config = dict(
    init_std_qkv=0.0318,
    init_std_down=0.00301,
    warmup_steps=200,
    decay_fraction=0.772,
    steps=4883,
)
Each number is 200 + 40 x the weight over its row's rms, rounded and kept within 0 to 999. Layers, rows and columns count from 0. The size before them is the row's rms in percent of the matrix's.

# layer 8 MLP down (transposed), 512x128, rms 0.0422, rows 32-59, columns 0-127
101,217,182,189,254,308,284,193,164,251,163,216,137,237,165,235,280,167,189,183,220,122,203,177,203,205,220,228,213,202,158,156,226,220,189,190,234,242,184,181,176,202,209,198,234,230,180,196,116,187,214,195,241,173,239,230,123,173,221,128,163,236,211,279,206,152,183,224,144,185,208,284,178,176,238,205,131,134,135,231,277,157,206,202,155,198,174,206,298,188,221,276,261,129,114,278,192,202,282,221,186,192,184,223,198,155,212,212,208,210,211,178,215,244,180,183,176,212,192,161,165,232,139,225,161,198,150,202,235
113,225,153,199,226,237,181,284,203,257,125,231,199,206,168,211,257,199,211,168,212,272,164,232,244,173,248,242,255,181,175,155,187,302,306,165,214,236,169,243,178,183,213,166,192,190,219,160,201,216,217,175,181,222,185,193,192,165,217,265,213,168,174,162,289,187,64,151,238,220,224,164,261,186,178,184,89,176,292,216,221,167,238,173,154,252,211,230,110,199,186,200,237,244,208,230,196,207,220,190,202,173,178,207,195,194,186,115,295,209,184,184,215,203,161,212,172,158,205,188,213,143,210,181,173,180,170,187,143
088,208,157,194,180,204,199,162,200,172,245,163,246,223,249,148,167,229,174,147,205,114,212,204,249,209,233,262,199,179,217,195,167,211,159,173,133,241,186,221,197,175,232,172,229,259,169,240,139,247,269,206,224,219,225,239,175,186,124,258,179,196,216,198,210,192,215,242,250,214,237,309,139,213,296,184,216,255,199,157,219,215,226,178,123,199,189,185,154,133,205,182,239,174,209,85,218,183,178,240,193,252,142,217,191,204,124,298,236,126,196,196,147,161,212,105,213,171,211,257,203,253,211,212,190,144,203,217,174
092,221,204,109,211,233,218,192,275,214,188,218,138,233,121,139,221,222,123,288,238,168,180,140,201,198,134,217,202,249,190,203,159,179,137,220,217,231,254,186,163,212,221,148,220,194,246,225,240,206,314,220,240,192,155,234,211,195,117,147,196,211,202,205,198,224,190,182,177,214,192,153,248,176,177,181,138,248,245,183,263,202,215,229,169,150,220,207,210,169,222,224,166,154,185,130,254,205,267,230,196,165,213,220,209,164,113,122,165,225,220,146,211,193,245,197,244,319,234,236,233,197,169,195,185,190,148,267,216
096,237,203,228,122,179,198,175,201,208,262,148,227,212,104,240,243,195,183,138,169,249,290,187,222,229,238,226,220,144,174,285,190,150,241,165,153,219,220,176,183,196,185,133,230,249,235,222,178,154,139,178,244,210,215,166,181,196,234,275,162,245,169,205,203,217,244,166,213,221,298,134,219,152,183,182,202,179,145,242,255,166,231,219,138,182,174,160,153,187,175,183,246,249,289,268,198,180,157,198,195,186,148,188,204,266,134,228,207,187,171,151,262,195,197,174,242,210,233,137,147,161,153,248,252,251,220,214,223
090,190,229,147,207,213,184,241,208,198,224,237,153,239,206,122,229,243,165,224,187,145,154,194,225,141,202,179,111,179,212,232,222,191,195,214,148,220,232,204,189,145,234,192,176,230,151,167,65,164,157,252,249,275,183,280,199,267,233,241,218,164,201,233,211,191,239,116,182,231,128,195,252,213,193,202,201,71,192,212,202,233,215,148,209,198,232,239,249,248,122,229,171,233,223,246,218,204,213,190,197,255,196,153,187,199,142,178,132,235,163,197,249,224,185,171,191,320,218,179,219,229,233,177,247,202,188,218,187
099,244,176,271,227,261,197,125,219,240,186,218,39,212,169,187,218,155,178,236,259,176,152,264,182,232,275,142,199,237,180,219,210,204,284,246,217,222,194,217,191,203,191,192,155,222,171,215,155,227,169,158,150,173,195,231,235,179,222,154,199,161,222,172,226,240,187,199,196,203,192,252,177,141,234,180,248,267,184,172,216,205,230,173,122,130,191,194,246,252,143,258,236,177,231,145,181,138,184,230,200,233,238,177,261,237,167,118,176,202,183,147,199,192,230,227,168,186,254,205,125,257,204,204,172,203,278,258,164
102,247,190,243,262,246,159,259,210,133,278,164,144,161,237,237,237,169,233,199,234,188,209,162,239,196,168,143,171,241,218,184,123,166,218,211,184,222,155,190,207,192,131,148,163,184,255,267,190,169,203,266,193,186,223,166,259,236,108,190,241,214,226,170,191,192,227,242,151,252,272,250,149,251,180,183,109,185,302,209,123,164,195,185,179,202,152,199,208,207,167,196,208,180,172,294,218,213,202,220,159,243,209,149,238,166,190,213,167,170,173,161,237,188,304,206,179,130,224,277,233,223,210,183,190,208,226,183,201
104,209,153,208,272,136,141,186,126,230,170,248,198,219,226,149,240,199,193,183,210,201,212,163,191,121,119,207,186,199,170,199,174,208,148,205,151,128,234,269,246,237,232,222,289,142,214,198,164,255,177,220,162,199,164,199,197,210,176,212,240,261,232,217,159,248,158,164,176,180,136,215,144,135,126,260,246,221,162,179,178,205,246,153,222,177,155,203,252,245,211,191,195,238,221,192,149,221,147,273,183,219,191,193,163,223,210,178,226,234,287,223,201,154,244,291,194,290,283,134,218,246,236,206,195,190,204,233,219
089,188,183,186,241,136,141,221,188,222,254,86,251,178,144,160,212,219,237,155,121,154,175,238,169,177,230,273,167,263,160,246,300,192,182,231,199,229,164,273,249,203,173,226,213,202,211,130,252,192,256,184,282,203,156,177,236,201,258,213,197,209,239,213,164,197,186,242,157,208,228,160,203,206,217,238,189,152,166,165,119,229,184,232,203,165,276,154,121,248,199,232,183,224,264,202,227,198,153,172,277,188,278,154,232,200,234,184,209,155,222,192,242,206,189,208,158,167,174,238,178,193,234,192,191,155,105,188,182
114,286,238,196,274,182,131,137,166,249,181,181,171,176,206,166,204,187,224,183,182,258,150,191,184,210,172,228,270,159,197,237,125,278,174,214,269,259,198,200,189,234,134,201,230,129,223,253,158,140,239,284,207,198,177,215,200,155,118,148,198,221,192,248,178,171,163,192,135,92,205,277,200,180,224,176,180,165,185,219,243,172,250,161,177,155,248,213,133,185,221,175,219,259,199,217,155,171,231,247,225,203,266,182,241,167,202,189,162,185,206,178,200,227,270,250,178,287,226,203,253,198,139,190,171,226,219,181,204
100,209,213,260,138,106,157,162,208,230,210,183,221,248,206,198,212,234,258,213,146,114,177,115,203,278,250,165,245,211,134,228,185,211,232,183,193,173,244,165,235,190,191,118,155,201,219,269,234,177,210,213,173,192,190,214,158,196,211,182,217,218,292,151,190,218,230,151,224,184,123,170,204,230,232,211,254,269,233,188,176,254,315,186,138,124,219,218,173,220,234,205,184,208,278,207,237,221,185,188,201,167,198,192,163,183,222,178,226,226,165,225,196,198,205,212,282,192,227,207,158,122,256,199,86,155,194,238,167
097,178,202,229,193,182,179,167,191,166,234,155,211,241,207,205,168,199,191,217,198,188,221,223,236,186,157,245,128,184,203,131,175,270,167,208,185,198,229,240,207,217,227,257,222,173,168,205,207,215,210,221,170,180,170,189,318,264,209,206,323,222,189,147,188,169,262,277,170,174,178,79,292,178,217,246,221,156,188,228,142,230,199,202,234,265,174,226,272,225,184,175,264,189,261,146,218,170,187,115,234,208,171,215,219,192,160,167,188,210,156,146,145,208,199,127,243,183,198,153,164,109,236,201,166,181,265,234,177
077,160,171,175,191,198,131,223,124,245,154,201,222,183,207,180,178,139,250,233,204,176,225,191,193,205,94,206,231,219,166,252,203,208,195,163,202,178,219,225,205,183,219,192,182,154,212,195,176,190,181,204,192,229,221,229,195,142,209,210,259,138,200,177,243,259,266,189,230,188,165,138,241,218,128,218,146,251,222,264,193,283,178,175,287,219,274,223,175,213,209,167,146,180,192,190,324,214,194,132,269,253,202,216,140,210,197,232,131,206,220,215,208,337,218,233,214,207,179,211,205,124,216,180,150,147,224,123,201
096,214,189,140,188,170,301,191,194,177,164,156,197,162,193,195,212,198,180,169,224,256,177,180,220,221,278,230,208,152,108,276,246,143,271,257,221,200,212,288,261,194,228,214,127,242,207,165,236,97,267,202,250,150,210,215,121,162,242,187,196,241,209,225,191,170,196,148,194,193,166,259,200,266,235,206,181,185,166,205,243,198,231,168,242,185,250,189,223,138,169,208,220,211,131,191,167,227,235,213,198,221,204,259,181,272,230,168,135,218,203,213,232,261,141,142,206,147,158,215,218,200,143,238,170,152,217,171,129
091,161,225,175,188,233,218,148,237,174,174,179,199,176,229,164,201,196,185,209,190,265,235,205,273,168,182,229,218,153,269,234,232,254,182,265,208,133,188,180,155,150,257,187,159,211,174,212,206,201,99,141,213,95,145,209,186,210,209,168,226,262,188,154,126,183,173,266,202,238,176,224,175,242,252,279,194,256,221,324,188,163,190,175,258,241,202,295,181,241,243,98,181,155,170,217,200,170,171,249,238,206,147,204,187,214,133,165,182,246,226,169,210,201,188,213,189,215,190,235,270,192,140,203,168,179,203,214,231
103,275,240,231,204,206,171,277,210,184,164,148,195,217,193,157,235,174,192,242,179,214,111,191,126,262,187,103,214,220,154,267,174,174,268,219,181,208,178,181,215,245,96,200,264,125,156,197,158,218,250,165,211,232,250,220,271,231,168,178,211,234,200,187,196,177,197,216,236,194,195,139,203,219,186,142,175,170,209,245,161,220,228,192,229,227,200,113,155,264,214,265,227,283,225,208,210,246,226,186,245,183,185,123,234,189,251,235,202,206,159,253,170,195,239,202,187,182,134,170,106,213,212,196,121,245,184,207,156
100,180,186,192,195,221,243,195,202,120,211,193,175,168,190,166,151,140,229,185,208,200,213,182,217,277,185,143,216,159,275,212,181,215,209,140,139,238,138,248,222,201,247,222,252,140,179,203,196,230,220,178,168,253,230,242,288,254,204,185,297,157,152,170,225,173,241,141,182,238,177,152,178,142,224,116,133,255,236,269,213,235,186,159,180,233,193,200,179,123,209,183,268,278,230,177,234,203,196,142,202,211,182,124,195,263,175,143,242,169,211,251,195,145,211,262,192,177,194,229,186,248,249,189,159,190,292,213,203
099,141,136,248,114,218,210,222,267,164,196,218,198,154,174,132,233,153,216,196,231,185,116,167,202,177,161,264,153,250,230,238,163,175,190,206,191,192,173,193,224,206,187,238,174,262,211,211,303,223,216,197,154,135,289,160,196,213,245,228,262,287,233,257,173,194,173,244,177,159,101,251,186,219,248,262,216,152,146,226,209,204,163,177,217,174,168,144,148,148,281,206,198,206,154,202,196,209,199,146,199,193,237,221,145,144,216,244,208,206,206,216,163,172,222,236,246,206,160,186,218,275,232,137,273,205,194,184,217
157,122,170,245,250,203,214,220,236,220,200,209,215,270,262,169,214,204,205,170,141,257,170,210,212,225,208,213,121,161,178,145,64,191,96,193,139,216,184,223,237,256,205,172,146,170,161,234,198,259,198,178,143,173,228,182,245,210,254,290,267,190,243,194,189,237,282,175,213,179,182,166,152,246,213,199,211,215,163,208,150,170,163,206,207,208,214,156,178,143,246,234,172,213,253,266,165,263,173,179,284,229,171,161,211,200,265,215,161,252,182,202,161,155,206,233,234,177,242,210,188,237,193,144,144,146,176,222,193
102,240,178,163,154,243,185,188,228,165,181,202,204,129,192,207,198,198,152,214,165,145,242,150,176,155,207,164,190,203,140,203,212,218,164,264,165,216,193,191,187,126,175,158,168,162,227,190,177,280,226,212,248,177,232,160,181,250,167,174,232,146,193,244,192,222,175,184,180,248,201,242,217,262,201,275,214,181,219,215,265,325,198,187,219,266,168,213,261,278,194,183,191,290,244,101,180,218,217,293,219,265,194,222,241,154,161,198,262,164,134,187,165,182,267,169,218,202,234,129,161,197,133,224,155,222,151,220,192
099,164,246,212,201,144,242,153,191,236,121,254,162,178,212,185,228,291,199,226,222,184,239,183,268,223,188,154,182,138,169,236,229,232,217,300,237,206,246,260,187,222,244,200,209,191,181,224,151,102,140,162,223,282,217,198,172,165,149,168,113,202,159,220,134,130,174,215,222,266,225,196,263,198,165,132,172,201,174,202,156,187,191,139,175,155,203,242,192,212,188,195,234,187,141,244,188,284,160,214,182,181,231,188,200,258,177,194,153,191,160,192,214,94,161,257,253,215,222,239,229,215,235,245,237,228,194,181,235
086,118,152,112,185,164,214,192,223,175,191,189,138,278,167,242,204,190,150,217,193,212,177,194,187,263,187,232,170,240,135,257,221,230,240,151,109,197,260,238,214,259,182,194,207,137,268,215,291,161,232,210,221,204,236,217,247,160,288,245,191,152,266,183,170,237,203,141,227,211,201,177,244,135,156,167,194,235,137,252,166,220,129,232,239,200,198,198,242,192,175,236,266,232,180,157,187,185,165,197,199,210,219,148,252,205,213,211,184,120,167,243,226,138,253,241,165,178,181,165,161,265,238,207,218,175,252,155,177
109,263,181,190,218,118,157,269,153,189,241,268,226,251,221,257,176,227,185,179,256,229,228,204,277,151,214,125,230,161,201,190,151,221,298,140,196,180,233,170,172,175,216,181,181,233,146,103,243,143,183,230,226,132,232,236,166,185,172,295,164,190,227,206,229,215,233,219,228,186,263,205,128,231,199,118,181,184,167,178,221,130,174,206,215,234,273,214,119,148,202,231,190,192,212,236,126,235,184,208,225,214,147,177,199,255,193,228,227,170,232,185,243,195,193,186,202,195,168,245,227,154,238,215,264,160,211,130,174
113,161,256,206,151,265,210,181,227,214,202,155,248,143,193,202,222,187,194,187,147,224,188,165,144,205,238,277,191,133,242,189,260,191,112,201,205,235,241,210,155,115,189,214,210,199,250,189,141,226,155,190,253,161,161,196,233,237,184,189,265,189,218,130,216,191,192,257,231,139,236,134,186,177,249,251,257,193,152,251,149,148,196,227,204,227,227,238,112,222,198,173,122,132,248,234,167,200,161,202,202,191,150,186,242,241,200,346,153,171,219,230,187,245,166,188,199,258,180,209,164,201,216,251,230,225,172,206,247
130,156,186,198,182,159,327,253,212,167,175,194,250,192,206,155,194,233,208,189,249,188,166,251,207,234,312,220,168,248,230,187,245,236,267,223,183,175,209,183,258,141,195,176,130,215,103,193,278,174,193,234,283,237,226,173,150,218,191,201,179,178,193,211,233,230,121,217,186,163,198,134,298,170,163,176,203,243,175,218,222,211,176,152,226,157,203,207,259,242,304,233,209,200,159,191,184,178,215,179,249,175,244,182,163,267,239,186,165,203,183,202,134,168,201,125,223,145,236,190,185,203,171,175,165,208,182,147,145
091,208,189,192,236,179,196,211,234,149,143,159,246,190,154,164,268,219,218,255,203,140,157,137,160,171,217,158,197,177,233,140,219,214,183,181,170,246,177,186,165,282,258,149,211,251,203,285,109,201,175,237,286,255,159,217,256,182,181,186,173,170,223,223,278,203,227,212,94,255,196,120,235,244,205,335,185,195,192,131,177,213,202,205,149,176,204,203,242,184,219,204,242,236,202,153,231,276,165,206,231,220,193,191,174,250,144,186,232,170,236,200,215,162,251,179,174,207,224,179,213,223,127,190,211,154,196,152,194
099,117,226,253,154,169,178,175,258,201,222,219,181,198,223,199,162,213,225,157,190,171,222,215,189,228,277,105,209,217,219,240,121,172,247,204,233,213,176,151,226,233,174,130,159,196,197,209,240,273,256,162,204,212,206,197,158,231,175,264,224,182,169,229,223,199,168,164,209,155,253,90,221,195,135,197,159,302,184,239,211,215,181,152,195,196,130,82,157,225,212,256,246,233,165,142,234,242,252,201,186,229,152,204,259,201,175,164,174,173,224,241,235,143,181,196,181,208,261,246,231,167,185,206,182,268,255,250,170
# layer 8 MLP up, 512x128, rms 0.156, rows 33-59, columns 0-127
107,190,161,219,169,193,193,206,170,191,172,210,261,171,232,191,169,200,246,172,207,137,247,150,162,216,208,215,162,167,220,196,245,237,165,249,163,205,192,222,204,163,123,193,106,279,141,181,208,229,205,209,191,154,188,199,168,245,132,247,182,213,204,196,229,200,209,184,250,209,141,163,175,201,146,188,181,179,243,86,263,199,186,188,183,113,168,189,236,208,222,142,216,208,155,122,127,231,154,208,196,148,176,140,220,209,236,86,195,187,195,217,221,201,157,229,203,233,292,200,186,226,158,182,287,268,241,104,141
092,199,180,245,229,175,199,238,193,165,189,246,173,208,127,210,174,245,227,253,195,207,237,238,213,150,205,171,150,180,195,177,267,155,232,233,165,184,175,228,301,165,160,237,215,189,126,155,231,154,191,220,151,107,245,223,199,230,273,180,234,238,219,245,190,230,206,178,212,186,208,85,259,214,201,180,196,157,297,260,187,258,215,133,203,211,220,160,191,328,157,243,191,168,188,193,154,206,218,247,144,176,218,220,197,256,245,219,162,177,183,276,261,177,244,223,205,235,261,190,198,157,283,235,199,201,227,205,204
095,192,199,218,213,175,175,229,180,156,217,242,241,176,228,291,197,226,280,247,191,236,138,316,188,186,225,145,295,232,171,220,173,276,227,165,175,117,198,160,247,185,182,213,206,185,206,204,172,280,168,212,141,232,250,154,148,153,268,271,192,212,204,243,218,161,170,265,219,193,169,229,228,212,207,111,202,152,102,231,133,214,174,230,210,217,219,191,177,231,157,184,181,130,208,166,141,206,154,253,142,202,176,169,245,165,265,178,217,202,184,259,243,190,173,156,163,197,216,201,181,223,200,179,260,222,249,175,213
091,239,200,137,194,247,236,250,246,221,154,213,170,168,171,240,188,165,229,171,184,140,166,225,101,163,235,141,201,173,200,244,190,235,204,148,160,199,179,182,188,235,121,219,169,112,208,254,213,231,256,183,197,151,211,181,148,185,206,121,226,199,197,233,278,185,141,189,85,178,141,260,202,194,163,154,176,207,191,233,190,163,168,243,193,187,204,230,192,251,286,233,164,237,122,226,94,188,202,150,179,140,180,129,187,193,259,196,214,225,184,279,206,236,177,243,170,173,203,248,233,240,214,199,220,162,228,179,243
097,182,167,222,178,114,119,179,193,250,187,189,224,152,193,252,161,204,213,163,150,222,186,245,221,147,181,118,225,185,101,245,189,120,201,160,221,176,176,211,151,205,192,202,194,106,214,239,253,288,249,201,167,167,181,161,163,151,193,216,167,201,266,144,217,203,166,235,187,245,193,176,227,206,177,178,206,176,150,146,116,216,213,182,226,140,170,163,176,186,256,213,179,194,183,153,176,264,228,163,201,153,164,198,210,223,221,218,257,88,211,174,206,200,181,178,233,124,135,227,160,177,166,197,167,117,118,190,166
090,272,269,165,189,172,226,202,190,169,207,216,377,224,217,181,243,214,157,201,170,116,232,184,304,192,210,242,151,213,196,129,213,194,201,168,252,210,201,207,187,226,213,213,192,125,236,191,219,167,228,268,162,135,254,179,196,195,145,244,188,212,169,256,211,208,185,137,230,219,193,167,174,177,218,221,223,167,205,249,188,217,205,179,215,283,158,196,189,185,266,140,143,143,218,232,189,199,280,240,145,233,201,204,214,176,210,213,235,166,259,143,153,200,149,206,207,217,197,191,223,207,228,169,206,254,202,274,299
105,170,177,200,205,195,147,289,299,184,210,171,250,187,240,227,172,222,196,240,155,198,142,260,221,180,298,147,194,203,254,178,268,266,188,147,184,174,167,182,222,176,241,209,203,234,249,191,194,239,190,266,138,127,103,191,233,190,194,210,216,205,186,252,164,234,235,151,205,224,132,235,237,166,186,111,208,205,197,147,256,233,193,241,159,216,182,228,173,173,217,221,147,178,218,299,176,153,149,239,193,154,192,209,193,188,144,160,237,236,133,212,221,276,239,167,122,196,126,190,211,196,146,166,182,223,210,198,217
102,190,205,213,162,263,255,180,173,176,190,148,269,156,254,272,246,170,186,252,194,156,222,229,240,221,210,201,194,219,215,257,185,225,252,207,189,267,261,171,178,203,129,176,194,260,196,231,239,186,246,221,199,218,151,194,215,207,187,187,162,142,161,188,237,145,201,225,212,240,205,269,261,240,240,181,203,130,205,213,212,132,160,236,213,258,211,158,142,190,162,216,217,112,113,152,210,176,189,119,214,231,226,210,231,209,192,211,265,160,247,150,201,254,220,191,110,110,124,281,148,177,263,220,242,196,228,226,185
092,210,183,212,161,191,204,170,199,127,180,269,166,146,211,242,186,236,140,241,215,195,173,121,166,190,180,149,298,168,236,166,178,147,82,204,178,176,229,110,231,200,246,221,249,208,208,215,206,152,196,275,167,180,164,188,177,163,218,179,177,179,158,236,196,182,133,188,152,201,193,202,195,188,238,220,232,257,163,244,222,157,218,210,169,225,171,183,193,170,223,190,208,103,118,156,159,201,103,184,131,243,163,149,115,200,230,155,225,248,170,254,153,199,218,126,160,196,177,213,184,211,164,211,151,264,226,183,250
112,188,182,245,209,238,217,249,205,118,244,246,224,208,154,150,203,259,167,131,253,77,215,254,213,193,199,150,166,277,220,207,275,224,229,243,141,191,202,159,172,262,224,206,238,173,182,191,177,223,266,179,198,225,172,205,204,271,242,223,194,255,192,264,203,171,225,194,211,277,235,206,139,235,118,196,196,202,150,133,195,214,226,177,278,211,200,223,212,208,204,229,175,265,187,204,215,238,150,144,204,327,134,156,203,242,236,202,208,262,135,239,195,188,173,195,193,180,183,195,246,254,247,213,195,219,233,150,182
100,257,156,178,177,194,237,175,167,192,221,215,195,245,163,156,170,191,223,173,287,187,200,230,231,267,180,226,146,249,197,156,232,238,132,257,248,197,196,295,201,221,243,212,178,203,159,242,195,257,124,180,182,177,241,266,221,200,142,174,202,212,130,260,132,229,172,202,223,281,221,216,222,116,180,188,259,117,245,140,214,180,256,189,218,212,109,211,199,196,176,253,253,194,224,231,171,143,157,154,128,168,210,256,183,196,219,190,185,203,208,210,169,288,210,205,199,232,114,189,150,211,200,219,277,238,216,230,235
100,171,171,241,236,225,146,190,186,261,222,203,167,182,237,197,210,164,224,183,222,181,231,196,228,220,226,198,327,206,208,212,235,192,260,226,185,199,234,161,250,141,232,217,192,175,170,199,175,176,224,174,261,214,163,231,43,146,130,231,140,176,209,222,167,255,190,179,233,246,247,283,133,220,221,140,188,186,192,215,268,202,152,184,134,194,178,106,208,169,184,219,155,149,181,124,166,241,213,241,156,236,178,149,217,219,248,224,224,179,235,237,239,240,184,185,137,221,201,230,233,254,220,228,246,198,188,289,231
084,202,198,269,231,220,179,232,248,194,174,209,210,267,136,162,286,178,222,141,192,251,195,220,249,197,273,180,182,192,238,144,285,182,203,221,194,201,208,209,244,162,181,198,261,224,183,172,193,169,233,228,228,223,193,269,184,227,185,204,159,277,137,214,193,244,219,178,185,149,165,297,219,253,180,157,169,194,197,152,199,166,242,298,116,185,164,216,163,163,220,142,251,194,191,259,103,183,158,192,261,153,235,166,213,140,246,150,220,273,238,206,184,201,169,212,178,259,254,173,223,213,199,224,253,200,218,295,204
106,208,172,228,228,244,177,186,242,281,172,284,134,198,165,193,210,194,164,276,209,126,245,138,199,199,196,195,258,156,269,175,193,219,130,165,181,186,232,141,137,231,192,180,254,216,188,134,193,225,137,221,181,238,233,214,199,176,242,165,233,244,111,173,223,207,201,233,142,237,215,230,182,117,252,222,220,251,302,197,192,215,130,218,144,207,145,202,160,225,232,161,204,203,210,193,185,233,193,165,229,165,261,232,199,252,127,216,202,306,174,193,137,156,214,190,192,196,259,234,195,234,249,137,234,244,167,201,222
097,206,244,228,286,203,205,240,145,152,256,245,273,226,176,162,204,199,265,185,223,140,287,231,211,210,213,154,162,239,206,262,177,216,233,168,152,183,180,163,209,218,172,157,212,178,169,213,246,174,247,245,236,277,210,259,151,167,176,154,216,150,232,226,195,231,213,280,210,206,150,189,205,160,194,142,198,244,190,168,169,183,233,199,133,150,203,260,248,137,241,213,184,229,167,272,167,229,171,125,187,292,231,216,246,179,263,188,243,144,287,213,192,152,233,183,242,182,248,246,174,210,156,230,262,178,231,156,249
110,185,232,129,226,202,117,228,203,252,159,116,208,216,173,186,242,261,224,168,212,236,201,202,197,170,210,229,211,156,130,187,170,112,192,239,258,173,95,212,221,192,250,193,137,201,250,214,200,175,165,193,223,226,162,210,137,171,128,195,197,196,188,195,127,234,226,183,147,171,187,232,190,208,203,204,245,163,203,143,158,167,144,184,159,144,245,97,166,148,196,194,180,225,216,141,245,195,225,247,159,202,231,287,136,192,157,226,213,166,280,159,172,198,210,122,198,275,139,191,219,136,167,196,184,132,180,197,200
098,201,167,242,149,225,171,209,230,314,241,189,184,151,200,155,310,205,237,224,253,123,195,145,236,184,177,197,195,215,121,161,171,192,204,222,175,131,179,183,210,175,140,183,257,219,177,233,247,193,221,174,298,110,136,174,165,192,212,173,141,198,157,221,122,197,132,243,238,181,227,143,208,186,155,170,167,201,170,214,162,143,210,228,197,140,239,212,210,243,225,243,210,169,110,180,244,215,176,120,197,209,231,180,158,209,163,177,194,202,176,215,230,271,187,242,161,135,170,191,227,162,173,223,166,250,151,196,253
109,225,176,174,229,187,172,242,177,204,214,151,218,249,182,249,149,186,231,139,115,205,261,129,207,184,160,151,218,107,208,148,193,191,266,189,227,136,173,166,137,151,178,200,127,158,236,198,194,130,194,177,281,167,191,165,175,230,116,210,161,96,207,205,182,197,120,221,141,231,238,165,170,242,216,188,162,215,224,200,254,134,210,150,241,199,212,207,222,201,248,209,219,210,226,175,197,189,196,202,150,218,190,73,238,247,213,190,214,218,246,197,203,197,177,151,127,193,166,145,235,118,176,237,185,176,182,169,147
117,224,218,183,150,241,171,232,205,253,176,198,194,147,208,216,225,196,189,128,242,196,212,173,163,246,172,68,204,162,252,182,215,222,197,135,216,207,235,151,238,226,157,251,253,176,163,230,168,160,274,217,194,187,185,242,185,200,215,198,268,203,179,207,129,166,138,187,202,236,205,111,201,236,174,162,198,203,265,137,182,180,224,175,171,268,213,151,201,202,229,213,260,274,185,187,222,124,146,222,175,229,146,191,303,228,155,143,172,260,198,161,178,159,127,216,159,250,195,260,160,148,245,193,290,194,215,212,198
093,213,198,238,220,158,186,175,175,220,171,148,237,228,178,219,231,233,215,262,200,170,176,232,230,225,242,157,187,165,202,116,174,163,202,128,216,223,268,246,208,246,202,183,214,175,156,264,196,136,203,204,179,207,212,256,158,125,222,176,158,200,186,177,243,166,213,170,225,207,247,193,199,112,181,237,211,207,214,237,171,124,149,194,146,175,207,137,176,148,188,179,163,163,175,216,199,207,192,163,131,185,165,207,125,191,256,59,167,225,238,213,141,164,153,256,169,268,194,234,270,210,243,118,292,139,224,206,241
105,220,218,172,181,230,233,245,202,119,202,147,182,122,191,237,147,150,211,208,240,144,198,162,182,179,232,194,229,157,247,217,145,130,231,190,85,185,194,167,248,233,217,127,135,174,247,195,171,217,181,170,233,169,147,150,215,263,237,153,217,196,209,242,226,190,217,173,107,170,174,265,162,224,230,183,199,151,243,190,254,214,179,192,209,213,187,185,172,169,187,253,180,138,228,178,184,168,203,213,221,266,197,212,212,110,159,163,156,272,245,220,207,230,223,171,175,291,209,249,124,238,169,124,205,105,183,235,209
097,216,242,247,207,128,125,196,167,238,222,169,239,127,175,120,143,221,282,161,156,238,228,201,246,156,232,170,242,214,206,184,219,242,214,209,197,184,160,197,210,190,244,174,173,200,137,226,121,208,204,185,168,241,165,237,177,231,125,191,168,295,216,224,206,170,165,205,195,160,204,232,212,218,196,156,224,207,260,167,179,160,208,156,159,131,226,168,200,130,165,215,169,172,187,193,187,162,217,169,217,159,180,194,206,220,162,227,202,270,211,151,142,263,127,47,166,249,246,212,252,149,186,217,186,218,150,189,276
098,188,168,223,179,184,143,195,222,176,276,206,181,160,188,190,194,183,170,254,141,165,144,202,210,176,168,188,158,196,144,175,202,217,134,256,166,200,135,117,177,163,209,173,153,82,169,92,114,201,201,220,197,221,199,145,120,172,165,220,231,157,171,252,204,183,163,172,198,211,166,102,308,252,126,170,275,226,218,223,193,231,209,157,229,174,222,180,223,267,146,165,195,162,204,155,195,207,177,258,204,209,176,157,145,238,201,199,140,137,240,256,202,198,222,204,217,165,172,213,206,186,209,184,155,201,206,254,238
107,195,216,176,224,170,201,203,193,212,175,186,166,118,171,213,201,190,218,219,154,226,210,167,169,201,262,247,156,142,234,136,217,213,152,267,222,178,228,148,217,134,190,225,219,163,228,199,251,264,232,172,259,206,188,212,224,252,252,259,269,177,145,169,249,104,105,248,159,184,175,157,142,193,220,290,236,148,204,117,190,182,203,234,253,234,223,175,166,299,186,187,177,181,236,161,156,235,198,189,154,228,155,222,210,184,208,283,199,258,199,151,193,264,245,183,175,243,233,210,244,220,189,150,269,158,218,264,203
124,162,235,158,166,202,168,192,216,201,162,218,221,122,100,226,142,222,228,257,211,188,230,232,168,205,192,224,172,186,312,174,287,150,223,239,163,200,179,203,198,247,165,147,220,210,174,185,191,178,130,249,222,180,231,170,216,177,222,222,156,252,212,151,193,176,168,249,91,242,147,140,237,220,143,112,206,222,200,234,306,153,164,229,208,253,125,168,220,178,278,181,231,186,186,215,164,151,224,192,208,170,186,182,228,200,188,193,134,182,210,243,189,181,129,280,188,180,119,186,201,197,243,241,159,195,174,218,178
094,209,223,194,166,197,166,262,170,231,207,181,177,217,213,221,177,158,235,167,171,270,230,228,216,156,216,154,197,185,208,257,203,216,180,224,246,105,162,199,212,97,129,226,229,156,234,154,163,236,199,192,185,172,238,170,141,261,241,308,230,224,212,209,169,159,185,254,260,211,214,242,217,191,256,145,174,216,194,226,172,259,169,238,283,248,210,250,168,186,231,178,204,221,187,217,144,139,189,209,169,190,220,276,219,199,257,273,173,209,241,177,237,206,167,214,265,281,173,252,213,170,296,264,229,192,128,262,184
092,281,229,256,213,201,195,232,195,311,237,202,160,241,118,218,217,225,248,200,214,196,157,124,193,197,163,157,177,156,115,131,154,239,223,150,183,204,201,277,177,139,156,264,254,193,199,165,221,162,184,261,114,149,139,163,186,204,298,152,168,192,218,219,177,245,155,218,247,176,215,204,182,231,194,221,237,175,217,166,209,204,206,247,183,207,180,271,216,268,159,197,204,200,160,272,171,154,204,228,172,155,255,239,187,167,229,193,235,152,187,189,160,211,189,226,203,162,156,185,200,267,233,128,205,161,142,201,265